From a checkpoint of a small transformer trained on Wikipedia.
Size: 14 layers, width 160, 5 heads of 32 (1 for keys and values), MLP 640 tanh GELU, vocabulary 1024, 4.08M parameters.
Architecture: LayerNorm before each block, learned positions, biases, tied embeddings, attention and MLP in parallel.
Training: 153M tokens, 4657 steps.
Each number is 200 + 20 x the weight over its row's rms, rounded and kept within 0 to 999. Layers, rows and columns count from 0. The size before them is the row's rms in percent of the matrix's.

# layer 4 MLP down (transposed), 640x160, rms 0.0882, rows 461-504, columns 0-79
093,197,190,207,203,205,227,220,176,205,190,198,193,189,214,175,219,197,175,197,205,171,230,236,198,210,171,219,195,208,218,204,192,216,231,211,267,229,210,198,241,224,198,192,208,195,214,220,206,224,208,211,210,207,165,200,210,214,195,233,155,207,225,199,208,178,204,205,242,188,234,211,234,195,197,227,223,216,194,197,217
096,192,197,183,184,170,230,233,232,176,189,200,171,169,221,184,162,203,226,197,183,212,206,201,246,224,221,200,220,199,200,165,216,186,223,206,192,202,204,220,173,204,205,185,203,215,182,177,200,212,190,197,215,209,209,201,157,190,202,218,228,208,199,183,191,205,215,211,205,197,194,203,209,228,206,233,226,179,194,219,204
107,184,207,185,217,198,196,196,171,186,180,177,201,216,214,179,194,212,186,210,184,175,225,179,175,190,226,184,245,220,212,214,208,200,199,208,182,198,226,160,218,249,200,198,178,187,245,250,147,205,182,199,187,233,220,175,175,200,208,200,205,194,205,216,190,183,228,164,203,213,182,199,167,194,190,227,200,230,189,177,199
102,212,191,190,188,205,197,167,171,188,194,228,208,201,226,207,195,233,184,182,183,158,197,183,196,189,212,234,199,216,198,209,207,202,202,221,247,211,218,208,204,233,222,210,197,190,223,171,211,220,184,197,214,215,203,225,184,223,175,207,179,221,191,200,195,197,204,221,215,195,183,205,187,192,190,211,218,180,163,176,174
101,207,216,216,193,204,213,223,224,170,159,228,202,194,186,214,225,171,223,222,221,197,242,175,203,218,188,216,217,189,226,211,206,218,209,205,199,197,212,220,233,201,187,202,206,202,211,180,259,183,244,180,197,175,201,205,226,197,198,204,200,181,205,212,181,174,181,178,183,161,190,196,200,190,212,174,203,205,192,171,199
124,219,179,178,206,174,190,201,239,212,199,208,183,184,199,200,223,202,192,182,217,209,190,205,191,184,201,142,219,192,207,222,212,216,196,193,160,164,195,202,198,203,201,189,216,187,230,191,229,182,195,193,203,185,166,198,220,197,192,167,175,219,193,169,202,179,204,184,184,198,208,172,148,218,195,182,162,215,218,219,166
103,203,211,241,224,188,189,173,188,182,218,185,225,165,193,219,194,183,182,222,201,202,192,173,230,184,213,191,205,190,196,196,192,210,205,219,220,207,200,196,230,202,216,178,227,229,194,190,222,203,208,181,187,188,177,204,187,205,191,206,217,218,211,205,214,234,205,193,214,204,208,249,205,203,206,170,212,192,224,183,219
102,212,179,164,168,221,188,189,192,186,185,196,229,171,178,180,188,207,182,226,218,150,186,211,219,202,219,183,160,194,193,185,190,199,186,211,199,176,225,166,219,215,183,181,196,194,179,194,227,214,198,191,191,206,188,207,169,187,215,253,175,207,193,213,165,206,172,212,227,207,221,201,224,208,191,202,227,188,198,197,207
105,234,159,200,198,245,209,194,246,227,200,195,217,238,166,218,187,199,186,183,201,217,204,215,175,205,196,196,189,193,180,182,213,163,191,185,192,158,166,182,165,197,193,168,228,177,181,189,242,207,238,193,243,163,170,184,196,166,207,176,166,193,194,192,217,192,199,173,196,209,227,198,227,197,174,189,211,171,177,196,234
100,231,212,182,200,170,217,196,201,186,200,192,188,194,252,233,204,197,210,203,216,245,238,199,202,193,154,214,202,180,218,228,255,227,212,209,234,185,219,197,237,182,194,214,165,224,191,224,231,180,200,162,182,182,225,246,206,168,195,163,228,196,201,219,233,179,209,182,204,187,204,228,173,220,212,166,214,196,190,206,195
097,196,180,191,243,145,207,192,190,207,173,181,203,189,211,169,149,190,190,189,181,183,227,207,212,187,187,202,180,187,220,175,192,224,217,201,198,207,217,233,207,159,208,199,213,207,207,222,195,212,216,201,158,198,202,245,178,215,191,182,184,191,222,208,180,223,217,183,211,200,181,178,214,208,184,200,199,217,215,218,209
098,224,237,211,214,181,182,218,216,179,158,212,198,178,185,178,183,156,211,217,222,197,192,239,226,229,198,170,206,201,170,206,226,165,170,187,222,228,194,187,208,199,190,233,199,191,235,186,211,182,188,215,201,198,211,171,193,194,186,224,203,195,223,214,196,225,203,180,198,200,184,166,214,204,190,197,180,176,187,199,193
093,205,208,198,192,203,193,186,208,191,185,190,206,210,185,166,169,191,161,200,229,206,215,193,193,205,195,164,208,154,217,199,193,193,191,195,224,228,226,225,240,158,193,203,197,202,202,201,196,169,182,188,169,166,243,182,207,199,194,215,206,226,201,215,226,197,190,161,193,187,228,228,185,203,204,201,211,188,177,182,218
110,210,196,183,203,223,214,170,162,197,185,174,219,164,206,173,166,229,190,195,158,199,209,192,203,191,195,190,212,186,188,162,190,250,215,191,209,242,199,218,206,226,217,208,224,170,188,227,223,200,202,200,210,209,219,175,209,212,210,191,217,190,193,214,181,213,221,186,148,175,210,195,207,181,215,186,193,216,217,188,190
092,194,185,211,204,227,213,193,189,202,174,210,187,193,220,224,188,208,179,226,200,172,199,218,193,196,180,175,189,190,174,171,172,193,205,206,197,168,226,188,182,192,206,257,195,247,189,215,193,219,206,208,192,192,182,204,201,163,159,195,177,211,219,231,188,199,194,206,220,205,211,238,200,173,189,195,183,220,176,214,224
102,196,199,222,215,195,218,187,227,193,200,210,232,222,210,216,170,177,237,181,180,227,177,242,231,237,222,196,213,193,226,214,213,191,154,202,230,199,183,191,217,204,209,172,196,195,200,201,157,233,181,216,229,177,183,208,189,226,223,187,203,218,183,199,220,213,200,196,200,213,221,192,203,193,214,201,223,211,229,193,229
098,207,203,200,165,201,207,187,220,190,168,236,197,207,193,223,192,218,194,185,184,211,183,175,180,245,235,203,196,195,209,221,190,179,203,214,187,206,181,203,208,203,186,178,229,182,198,223,179,202,188,240,203,206,236,193,211,206,194,227,220,221,167,204,172,261,189,209,233,203,164,195,226,208,195,180,202,172,198,184,188
114,230,191,220,161,175,196,195,160,223,246,174,183,212,182,192,204,204,200,187,224,204,204,170,202,189,193,167,178,207,177,217,199,204,181,217,175,200,202,202,196,222,190,183,202,225,164,211,222,210,161,256,203,202,212,200,187,223,209,231,231,187,190,202,229,205,185,178,218,186,196,232,175,225,232,216,195,194,180,215,176
096,172,203,215,222,191,216,205,166,177,170,170,203,199,186,182,201,213,181,202,166,233,180,176,215,214,194,199,175,173,180,222,166,191,190,195,214,184,175,196,231,177,197,189,223,190,225,167,226,202,224,206,170,192,175,200,215,210,185,161,200,200,178,198,170,218,242,227,187,200,226,180,235,179,200,172,204,194,210,203,182
100,219,228,200,221,184,221,180,192,221,204,231,217,214,200,221,219,201,199,164,202,162,179,191,176,153,221,208,206,224,234,187,184,194,205,239,194,186,201,202,225,184,202,206,212,218,203,168,198,214,182,236,186,215,209,205,206,208,163,198,198,225,161,195,182,197,235,200,188,204,197,242,225,215,217,201,183,178,200,192,243
098,206,195,178,205,182,197,213,164,217,205,196,198,210,220,211,222,214,209,215,173,210,215,212,204,195,213,237,258,222,200,212,249,217,174,173,222,215,206,178,253,214,187,222,184,203,205,225,182,197,193,197,192,227,189,178,198,201,235,220,180,190,206,212,213,199,213,227,193,179,221,234,202,207,212,217,189,235,212,223,242
114,249,186,172,192,197,206,164,184,261,206,166,200,179,186,231,227,223,180,226,219,212,199,208,144,218,239,232,216,206,210,172,187,186,206,228,209,201,214,211,194,221,228,217,223,200,202,199,190,204,188,206,221,235,196,191,211,207,216,231,186,235,178,178,218,191,214,184,211,222,182,188,197,182,167,190,187,184,159,205,206
095,194,224,256,168,167,198,170,191,168,207,222,182,192,223,208,224,215,189,231,191,178,201,216,191,188,194,173,191,212,208,201,204,194,182,199,196,196,214,204,158,190,207,182,171,190,176,210,217,209,239,211,190,205,186,236,212,198,182,206,169,166,251,240,207,188,214,195,185,173,194,208,203,152,203,236,181,186,192,223,185
103,230,184,202,199,188,203,176,164,209,209,211,197,184,201,203,209,181,212,168,206,189,179,198,168,185,159,193,217,202,214,224,215,215,184,224,219,181,178,243,200,200,230,214,192,182,182,200,221,198,202,193,237,190,204,207,184,232,178,206,186,208,203,171,216,168,226,200,171,181,224,188,201,184,186,220,188,172,197,231,190
108,191,214,212,190,191,203,216,197,214,204,209,209,216,216,209,227,208,197,187,233,202,214,226,212,208,196,187,225,164,213,169,211,197,211,186,177,215,224,192,197,200,191,199,169,184,253,193,192,170,216,195,207,185,209,212,223,216,188,178,190,176,176,216,209,183,201,209,156,211,168,215,192,160,204,176,202,232,220,168,200
093,199,202,198,202,206,228,211,193,218,233,172,179,213,199,221,172,197,181,204,202,206,193,198,197,211,208,171,213,174,212,191,167,215,180,212,198,199,202,204,218,188,180,218,198,177,223,179,184,191,201,193,160,223,202,176,176,223,228,212,169,209,185,174,213,199,214,169,231,206,187,197,219,218,237,183,190,182,197,221,162
091,189,196,205,224,185,195,199,240,194,207,198,209,184,172,233,198,216,211,185,193,174,201,223,215,201,217,242,192,220,209,190,205,191,182,229,238,192,183,196,225,183,201,222,198,191,181,184,208,228,191,168,178,231,215,200,190,220,205,213,177,180,230,192,222,164,163,171,201,197,228,222,185,189,219,194,207,197,172,160,206
094,222,165,162,175,235,209,190,242,173,177,205,214,240,197,159,194,202,223,202,203,173,192,199,255,188,193,219,185,253,193,195,224,206,197,230,195,213,168,218,196,188,202,195,200,183,212,227,218,201,202,190,219,164,229,215,216,221,206,194,190,198,195,216,235,173,225,195,220,186,208,190,185,191,193,178,180,198,183,215,189
090,209,256,211,209,182,152,187,200,198,214,183,215,191,208,197,196,178,214,177,173,160,194,165,194,212,173,173,201,209,182,209,192,161,203,189,169,204,178,223,194,190,192,201,222,170,204,173,174,201,194,208,204,200,214,188,211,207,169,178,190,227,197,188,198,186,180,225,143,219,211,183,189,194,210,231,182,168,186,202,205
098,170,250,234,195,183,179,175,221,185,188,196,204,197,183,229,239,200,188,190,196,207,189,203,222,198,207,197,193,196,227,210,219,192,223,186,210,215,215,182,207,215,213,202,191,187,174,230,224,191,202,175,196,172,207,214,209,181,189,209,229,189,171,224,196,164,217,192,219,212,175,232,188,183,181,201,204,224,216,216,167
095,174,199,191,185,200,242,195,180,206,177,205,224,231,222,206,189,211,201,222,185,194,223,226,231,182,183,198,209,221,167,202,200,174,205,226,123,229,202,219,192,163,212,205,197,183,222,181,185,241,203,189,193,162,183,206,174,190,230,201,219,220,258,179,184,221,212,227,211,205,154,189,195,180,216,199,222,193,188,184,204
093,213,206,191,223,169,189,181,201,188,216,177,190,223,200,204,178,211,222,190,198,217,187,199,257,205,200,181,230,187,190,227,163,190,158,210,214,202,205,201,196,230,188,176,186,191,220,183,219,235,236,197,218,224,225,180,217,208,208,232,196,222,200,201,171,159,240,206,212,186,189,215,203,212,177,206,201,170,165,193,223
101,203,172,223,210,229,210,184,191,213,188,196,207,216,188,190,216,228,184,203,199,178,208,184,168,190,220,192,217,193,180,192,148,172,206,188,166,190,205,201,171,210,233,163,201,240,223,189,208,222,224,206,197,191,185,210,194,207,173,218,196,211,208,209,192,208,180,181,190,169,172,196,210,192,209,184,221,194,195,193,230
096,229,214,201,208,222,212,199,208,197,179,189,183,211,193,205,188,194,196,205,216,218,241,215,185,214,186,181,198,215,221,217,217,173,221,194,204,197,235,207,189,199,199,194,184,199,163,230,147,210,167,219,208,178,205,237,169,211,200,263,213,238,210,212,187,193,195,190,206,157,186,197,186,206,211,228,185,196,197,187,183
098,181,249,170,178,178,186,236,210,217,164,227,190,197,207,215,215,191,196,219,190,196,214,173,174,179,208,211,231,195,203,202,194,165,199,210,211,183,186,191,214,218,229,225,204,209,182,204,190,182,202,182,154,220,230,217,137,208,196,199,195,189,200,204,225,198,195,181,217,187,215,208,188,200,193,235,193,179,167,212,221
102,182,168,175,204,245,182,181,187,172,232,227,208,218,208,192,173,219,189,217,212,214,176,193,188,212,250,198,219,186,226,208,219,200,170,196,214,211,191,184,212,212,190,172,173,190,225,203,189,186,204,186,179,197,226,181,180,206,176,201,205,202,185,196,193,199,199,185,208,165,234,238,216,247,191,187,208,187,180,198,179
102,192,171,189,181,197,182,144,178,235,200,191,194,178,214,206,203,177,210,213,164,159,211,194,173,204,206,208,185,194,199,189,196,176,214,210,210,220,223,204,185,170,181,210,194,187,205,232,211,191,171,188,159,236,184,234,200,193,215,194,202,195,236,186,177,185,229,227,180,222,212,202,152,183,248,157,198,183,203,195,200
091,244,196,236,176,169,192,240,195,213,166,203,226,185,174,231,183,216,217,197,200,199,198,193,217,195,212,197,166,233,167,191,197,209,229,215,209,202,194,186,183,181,203,209,187,195,216,169,197,221,223,231,201,201,222,215,206,190,221,169,192,190,182,199,171,195,209,177,217,197,174,228,166,196,153,197,220,226,206,231,205
102,208,179,170,156,230,191,199,197,215,233,188,200,203,227,170,199,181,220,222,188,204,211,217,197,226,180,215,210,198,230,171,203,218,184,200,218,171,217,198,219,182,228,231,191,197,238,242,179,203,186,197,192,200,194,206,230,200,225,204,206,175,255,206,195,190,220,222,202,191,207,166,213,190,228,242,203,189,204,205,227
092,176,184,197,197,225,207,207,194,209,205,217,194,208,250,167,210,198,208,200,219,214,168,183,199,204,206,189,191,185,192,176,198,174,157,177,186,228,185,206,234,230,213,197,201,229,192,187,197,193,237,155,226,186,201,208,156,191,181,181,200,203,200,170,216,193,217,204,180,195,228,193,189,215,198,226,180,189,200,202,221
094,204,228,211,212,161,210,183,223,153,185,229,187,192,203,198,227,186,186,215,193,197,207,224,205,180,207,197,226,196,206,191,188,206,240,214,218,227,186,205,190,176,198,208,216,198,212,162,201,213,182,203,187,226,180,237,216,230,179,211,198,196,186,211,200,147,169,232,199,209,209,196,202,221,168,215,220,198,203,191,180
083,212,182,206,225,218,194,209,247,193,210,203,192,207,204,200,206,172,158,230,240,206,189,165,201,219,199,237,189,171,215,197,186,216,215,190,175,236,224,181,196,209,227,187,226,191,185,180,207,196,177,185,196,213,233,206,210,181,215,243,192,221,191,191,201,204,188,189,233,240,200,214,176,210,185,196,211,171,234,189,200
099,193,186,229,192,195,198,189,207,210,213,190,181,217,232,208,197,241,176,190,209,197,221,191,213,180,197,189,205,175,208,203,203,236,223,194,194,180,192,247,206,214,221,191,207,169,183,183,187,200,212,172,179,210,210,248,163,162,203,223,192,189,216,229,193,166,194,185,184,207,211,205,205,186,222,188,203,195,197,199,176
094,224,218,182,186,184,209,219,215,192,210,236,196,236,179,177,259,197,187,198,177,206,140,231,158,200,189,189,207,214,181,194,196,235,164,184,238,163,206,207,195,191,208,206,191,181,211,206,209,207,219,192,213,205,166,226,194,183,207,189,210,222,182,208,199,198,200,222,215,242,205,211,210,183,200,210,212,171,203,189,241
# layer 4 MLP up, 640x160, rms 0.101, rows 462-505, columns 0-79
095,231,230,218,206,203,187,204,202,198,206,216,188,205,187,172,211,212,215,229,183,209,195,192,167,168,218,193,201,220,157,229,175,213,192,223,224,210,201,207,182,203,189,208,198,203,222,194,205,208,218,195,180,155,217,170,188,188,232,180,205,229,179,218,206,218,178,171,187,178,216,190,201,172,208,169,199,235,215,190,149
107,187,220,218,192,179,172,231,182,193,219,206,210,203,196,174,179,183,207,190,178,216,200,219,242,194,226,162,218,186,209,220,225,189,174,214,201,246,223,158,220,188,204,163,189,228,199,194,178,204,182,216,197,229,195,199,210,210,214,213,171,173,182,199,203,214,202,226,176,229,192,164,213,210,186,184,192,201,229,181,211
089,204,215,204,167,202,223,247,204,223,173,193,190,216,146,202,231,232,196,203,213,189,181,168,189,204,183,174,193,174,209,183,159,225,212,219,214,167,165,177,180,174,199,213,198,218,218,224,168,206,208,215,170,197,185,192,225,163,217,167,179,203,182,205,175,222,231,188,177,250,221,193,209,202,225,224,194,229,229,229,198
093,203,180,180,192,209,222,202,229,166,179,198,195,218,188,240,189,211,207,207,208,198,228,169,182,183,193,213,206,181,219,226,196,239,233,198,187,190,198,174,175,204,210,195,217,227,206,205,197,198,195,188,231,198,179,216,214,170,209,193,234,204,197,214,214,250,187,213,180,181,180,192,181,195,157,191,211,189,234,200,184
102,208,180,231,212,208,159,177,166,194,218,199,192,213,203,188,169,233,225,162,203,189,197,189,197,197,223,200,207,199,245,200,171,209,191,215,206,169,181,217,181,215,166,209,199,209,189,196,203,220,211,184,245,212,229,175,200,211,202,204,171,206,185,201,185,180,241,204,206,224,195,224,181,213,189,229,240,200,198,183,206
104,217,172,205,215,184,211,195,225,206,180,213,217,233,197,172,163,208,202,235,192,190,177,209,173,197,224,192,202,202,218,186,242,218,198,191,193,191,190,213,203,199,188,214,237,213,225,179,184,183,169,236,194,235,174,167,206,190,186,163,194,218,217,180,179,206,206,221,221,205,161,193,218,188,225,208,193,197,210,204,235
099,176,186,224,219,212,244,216,167,208,181,224,151,181,228,209,216,214,229,186,189,169,221,183,196,173,174,225,189,176,217,216,246,212,156,175,182,194,195,191,173,236,216,176,196,200,228,172,190,206,205,191,214,222,197,211,199,214,213,189,199,213,181,200,190,197,234,219,222,187,167,194,177,234,182,220,182,217,237,211,225
105,193,167,212,184,221,231,219,156,231,184,212,202,196,151,175,195,194,200,200,183,225,169,204,249,211,216,192,158,207,196,193,203,192,197,227,229,191,217,191,218,181,208,186,204,192,224,186,179,215,211,225,215,209,178,201,177,236,212,169,188,216,220,173,217,198,202,188,216,209,225,210,187,215,143,232,204,190,195,202,211
090,196,203,218,241,210,222,194,234,191,195,186,234,184,205,202,198,174,160,193,179,215,195,150,210,202,226,187,162,164,186,212,191,198,167,198,161,203,193,198,200,209,199,241,203,221,211,205,186,203,185,222,221,238,150,198,214,179,195,219,210,194,187,173,195,204,203,208,200,200,228,176,186,215,202,203,204,202,184,198,192
114,190,206,234,180,207,200,205,193,215,182,215,199,258,197,238,168,214,215,220,164,203,188,179,183,199,203,172,190,201,188,193,215,196,177,218,164,215,203,202,184,200,187,186,202,174,204,194,178,213,202,197,174,186,210,220,201,205,204,201,213,218,172,200,230,174,185,183,155,174,238,224,198,197,195,193,182,193,184,186,235
104,167,205,181,188,210,197,208,190,240,166,239,203,205,184,199,172,197,217,199,208,212,217,203,202,201,227,232,192,177,208,190,166,204,189,205,216,194,186,228,182,174,212,197,202,189,207,207,211,191,179,171,225,198,171,148,181,218,215,213,181,180,190,189,201,218,239,186,176,168,229,187,233,222,184,168,205,223,185,166,176
088,184,193,188,215,177,211,181,217,189,213,224,190,195,207,206,249,201,194,185,182,173,219,173,235,191,182,219,199,183,187,186,217,167,209,182,212,173,207,178,196,228,192,221,182,214,204,234,227,214,202,201,213,196,203,212,244,190,201,211,194,181,219,192,224,206,263,208,208,167,240,184,193,243,225,181,232,226,211,180,212
104,233,164,216,208,169,229,237,211,181,223,207,233,231,159,225,229,189,182,210,220,208,185,199,217,220,210,223,196,204,207,208,197,205,187,218,185,165,199,218,193,164,209,208,193,169,167,176,154,183,190,203,235,199,156,156,198,197,222,240,201,167,196,190,209,207,184,189,191,192,192,180,209,226,194,191,220,175,199,231,220
090,213,208,195,203,205,226,220,204,199,214,228,175,210,193,190,210,202,226,212,222,188,201,208,191,193,208,241,227,148,250,217,213,180,197,201,237,244,209,228,233,181,149,177,243,192,209,212,187,161,226,195,188,187,212,185,196,195,230,184,188,173,218,184,197,202,205,210,216,210,191,180,177,191,185,200,228,183,244,213,202
116,209,229,186,201,168,226,198,194,184,170,197,194,212,184,200,180,217,204,198,203,208,203,195,218,197,179,215,222,194,212,207,197,232,240,194,185,188,212,195,204,221,208,185,191,186,219,229,195,180,232,203,150,167,213,200,197,219,171,204,173,185,185,208,237,195,193,176,162,182,229,192,218,215,192,225,192,185,201,201,219
111,223,247,193,218,177,177,220,204,188,198,167,200,222,203,223,235,191,169,201,213,199,198,209,170,200,179,193,216,221,197,221,185,176,190,192,146,210,237,188,183,203,196,198,191,227,186,185,181,207,219,187,181,192,211,223,197,200,199,200,200,194,217,203,184,214,231,184,130,191,206,199,205,206,159,224,175,221,227,206,198
102,221,204,200,178,216,194,188,226,211,201,186,195,221,212,193,193,217,235,224,219,174,200,202,175,208,195,178,202,175,190,190,186,200,176,153,189,174,208,215,198,185,214,175,213,192,240,182,225,203,206,210,226,196,185,196,200,230,203,204,240,163,166,213,184,218,207,181,213,195,140,226,204,195,180,201,213,245,202,208,205
120,215,192,181,192,204,209,223,257,223,202,244,209,182,201,171,196,226,235,192,225,199,200,192,209,200,214,227,184,201,186,192,216,209,181,224,182,218,189,203,183,178,199,212,212,218,207,232,205,209,188,212,208,220,213,134,212,182,208,193,216,166,180,200,174,188,213,184,243,227,185,184,161,227,209,202,208,202,189,203,207
102,197,230,224,195,248,194,236,233,190,195,224,215,197,197,191,198,186,170,192,217,187,214,247,224,202,218,203,211,166,200,223,199,191,191,194,181,189,249,219,218,231,187,215,182,190,211,197,185,204,207,199,210,203,183,176,200,190,197,171,170,190,193,175,230,220,233,206,242,202,186,184,227,184,193,195,225,187,205,229,158
092,202,147,205,233,195,197,193,228,186,171,205,210,225,194,208,212,216,176,212,189,199,214,232,212,183,202,178,236,206,205,172,221,235,221,198,198,210,199,171,157,215,183,176,195,198,248,196,180,190,203,209,203,212,229,202,220,201,220,198,178,205,208,220,176,158,174,164,190,203,163,207,212,200,187,169,219,177,205,197,206
108,204,207,156,209,165,195,178,188,243,225,204,228,214,177,218,207,213,165,222,204,217,201,201,168,204,176,216,221,211,211,170,178,179,185,189,215,214,204,254,214,182,204,233,184,199,242,217,183,194,178,211,242,230,208,208,204,192,199,192,157,199,192,206,187,217,201,167,219,205,196,186,220,175,204,175,237,199,195,216,213
092,229,223,200,202,199,202,175,197,225,171,191,186,230,172,228,190,209,206,209,193,243,222,202,206,214,169,211,228,200,168,193,203,232,205,204,154,206,212,219,207,189,182,207,214,191,181,205,157,164,220,188,159,180,242,160,216,194,204,216,234,187,213,247,214,238,199,181,223,215,206,191,233,196,189,212,193,177,223,192,241
092,201,188,223,180,204,181,179,216,223,203,184,185,219,196,228,217,181,213,200,188,204,213,209,204,206,200,195,203,200,190,196,185,234,183,180,160,200,173,203,196,192,170,200,241,223,194,214,195,226,184,218,175,210,161,199,199,212,196,185,224,178,212,218,218,215,198,218,174,199,229,168,205,183,216,217,181,208,198,187,221
097,211,183,241,217,169,208,217,180,169,206,235,167,178,190,198,215,189,202,185,187,205,191,191,186,213,162,192,211,196,196,216,186,203,206,189,184,182,200,150,199,213,157,210,209,236,217,203,222,209,211,212,224,203,189,193,221,183,199,193,181,199,185,208,200,183,203,234,192,195,161,199,203,203,186,199,187,194,196,176,193
098,182,194,215,201,204,202,188,217,184,193,199,176,194,202,218,196,191,183,186,196,171,230,190,195,191,192,178,148,224,169,218,173,221,206,226,187,181,201,173,191,233,181,155,173,208,240,206,202,190,204,202,183,183,208,184,187,193,205,203,214,163,205,179,238,202,218,186,166,176,223,222,228,162,198,216,215,192,202,207,212
100,183,192,190,159,216,190,209,186,184,176,185,204,208,212,208,183,171,227,228,187,235,171,207,169,202,218,255,165,207,219,225,183,207,215,212,198,186,238,198,213,204,211,193,179,206,184,224,224,195,195,218,209,152,232,180,192,225,223,186,208,203,184,201,179,249,197,189,174,203,228,193,182,198,172,213,251,224,191,192,196
094,200,177,186,172,192,195,196,225,216,187,204,195,203,168,234,229,205,199,231,218,205,187,197,246,191,178,169,191,212,205,158,196,184,181,215,210,227,170,197,201,221,224,196,215,201,210,185,164,229,203,209,185,192,231,175,201,183,230,210,242,231,233,185,192,200,212,212,216,200,211,182,183,190,210,201,199,182,214,203,218
109,212,192,193,203,209,211,202,204,226,179,215,199,189,180,188,209,214,189,183,216,193,193,200,185,156,183,207,186,182,202,228,192,223,212,195,242,227,199,183,214,200,179,183,191,186,208,184,209,179,198,217,236,219,202,227,186,226,237,206,166,158,204,217,189,203,191,136,219,176,222,229,208,233,162,187,210,193,187,218,241
098,208,180,198,211,183,185,200,207,180,174,156,188,169,226,229,212,214,213,217,175,185,226,190,197,169,230,180,195,224,231,209,219,193,189,180,176,193,212,200,190,208,195,180,212,190,232,203,170,202,203,215,206,183,210,193,230,207,188,191,160,174,207,174,198,181,209,203,195,182,183,201,180,219,139,177,195,197,203,194,243
085,193,222,215,218,229,211,217,229,163,210,197,209,166,194,184,220,194,199,189,161,180,167,232,206,178,215,225,162,200,243,197,211,222,164,206,231,165,191,230,218,225,183,219,200,203,198,188,236,203,188,213,186,206,199,205,209,184,179,213,183,197,175,174,216,181,230,197,190,205,196,167,164,185,211,195,202,171,208,215,196
102,250,238,198,214,187,209,183,219,222,172,204,169,193,207,206,232,246,218,200,227,204,241,189,205,222,220,185,215,219,206,202,228,229,189,190,184,215,218,242,178,258,228,185,190,211,205,207,219,235,196,207,192,193,222,204,210,214,222,196,183,208,178,189,168,168,182,161,193,215,223,180,216,190,153,191,212,174,205,179,203
098,202,199,213,176,207,195,210,221,226,200,191,222,223,184,253,187,222,185,230,197,211,179,204,191,200,224,205,180,200,156,201,228,186,152,206,195,207,196,211,183,196,193,216,223,213,210,183,171,170,191,205,197,217,208,199,212,213,170,206,190,240,185,192,203,167,194,194,216,182,177,206,223,236,232,154,177,183,198,218,203
101,215,206,228,196,205,172,194,159,204,202,217,217,198,198,239,209,219,205,208,195,167,217,203,198,236,208,175,165,224,183,201,224,208,180,186,214,213,211,203,225,189,210,197,192,217,220,190,196,231,189,237,211,194,242,214,190,230,167,186,187,218,146,210,222,224,207,177,166,204,182,163,197,212,215,213,205,215,151,194,181
090,209,146,221,179,194,243,216,187,219,223,197,208,197,218,215,189,214,201,210,238,195,216,196,219,185,218,208,206,224,172,161,193,181,194,162,189,229,198,213,195,161,180,169,217,192,196,215,207,228,176,208,184,192,195,211,194,183,203,189,203,232,246,162,164,227,175,220,206,205,222,188,204,171,191,173,185,214,207,193,182
093,219,183,198,246,217,184,220,219,208,176,221,205,185,173,223,179,178,173,196,194,188,193,219,199,192,194,194,202,202,225,208,196,148,199,218,194,219,200,167,228,171,237,179,234,188,221,159,183,227,206,222,191,173,207,221,201,178,255,167,243,220,230,197,195,181,207,225,199,224,217,177,195,222,170,208,197,228,227,219,242
095,226,184,212,213,201,198,210,194,212,202,191,189,209,152,197,153,181,193,195,214,214,157,209,149,175,217,216,203,187,233,181,195,194,196,207,203,207,189,202,208,180,232,213,180,216,205,180,189,215,222,232,205,234,206,189,202,180,206,215,207,199,190,215,224,237,189,169,202,202,191,174,213,194,231,260,202,199,203,228,182
084,204,194,186,204,218,198,157,188,206,207,218,198,194,219,177,228,211,224,197,189,227,190,186,163,231,199,197,201,190,216,201,217,187,209,213,209,189,201,175,192,172,217,191,214,201,224,203,226,226,197,178,206,207,252,195,240,141,199,221,198,175,166,187,204,243,198,183,193,198,228,167,215,163,206,197,201,198,198,186,217
100,230,173,203,198,184,215,205,178,245,243,218,190,212,205,197,195,176,240,193,209,204,199,195,177,229,192,236,163,177,203,210,179,216,210,178,206,223,176,188,215,214,190,215,183,212,201,208,210,184,219,208,193,227,231,181,223,200,207,185,183,183,182,179,190,164,194,187,230,202,192,173,203,205,152,184,172,183,200,211,237
096,246,220,189,210,160,190,179,232,195,191,233,159,231,197,218,214,229,221,187,204,178,191,239,166,181,198,222,188,189,185,221,197,216,155,179,186,171,188,239,190,204,195,197,212,221,186,190,196,198,210,207,174,267,197,218,185,188,178,182,189,213,243,161,214,205,157,177,210,173,218,199,152,182,177,212,220,185,189,209,194
087,217,192,213,225,219,194,196,225,188,205,178,196,162,212,171,200,183,267,221,213,227,226,219,211,204,208,206,220,191,209,235,172,161,182,171,198,207,240,177,211,200,199,228,170,179,182,227,208,223,205,195,190,198,159,208,209,223,199,214,187,182,159,205,193,219,186,173,221,215,183,225,203,194,166,183,216,180,175,184,202
084,216,197,225,220,216,206,195,207,216,209,201,188,230,194,213,216,207,198,221,215,199,177,196,200,211,191,203,163,231,221,216,220,180,202,217,204,236,200,218,201,160,217,196,219,208,208,186,224,166,209,210,223,196,194,237,185,188,207,209,196,173,199,211,195,198,228,208,215,185,206,228,181,195,240,192,200,225,200,208,210
095,216,206,220,188,202,209,225,194,180,180,164,201,197,143,200,202,198,196,186,212,184,181,207,200,191,177,199,223,211,218,165,149,178,196,221,223,182,218,188,168,177,150,220,208,169,224,232,175,177,192,208,218,246,207,209,195,227,223,203,176,212,202,197,219,208,237,214,217,209,179,218,170,253,172,203,220,195,205,193,210
086,207,168,176,182,200,220,216,183,205,198,188,183,199,196,233,198,217,190,162,177,189,205,200,205,216,192,219,196,230,186,182,217,202,182,191,207,191,211,194,181,176,226,151,184,204,231,176,221,197,185,180,193,200,179,185,204,193,203,214,212,218,208,197,180,152,209,215,225,209,220,200,216,169,222,193,212,187,226,212,185
089,191,190,211,196,187,192,150,243,205,205,221,224,186,190,190,192,216,175,218,216,239,226,198,202,180,181,213,221,212,185,209,190,199,201,207,193,218,215,223,190,236,205,193,172,203,190,216,213,225,219,236,192,225,207,185,209,220,180,199,204,193,185,182,225,196,194,186,193,180,189,183,204,193,191,221,175,175,178,156,171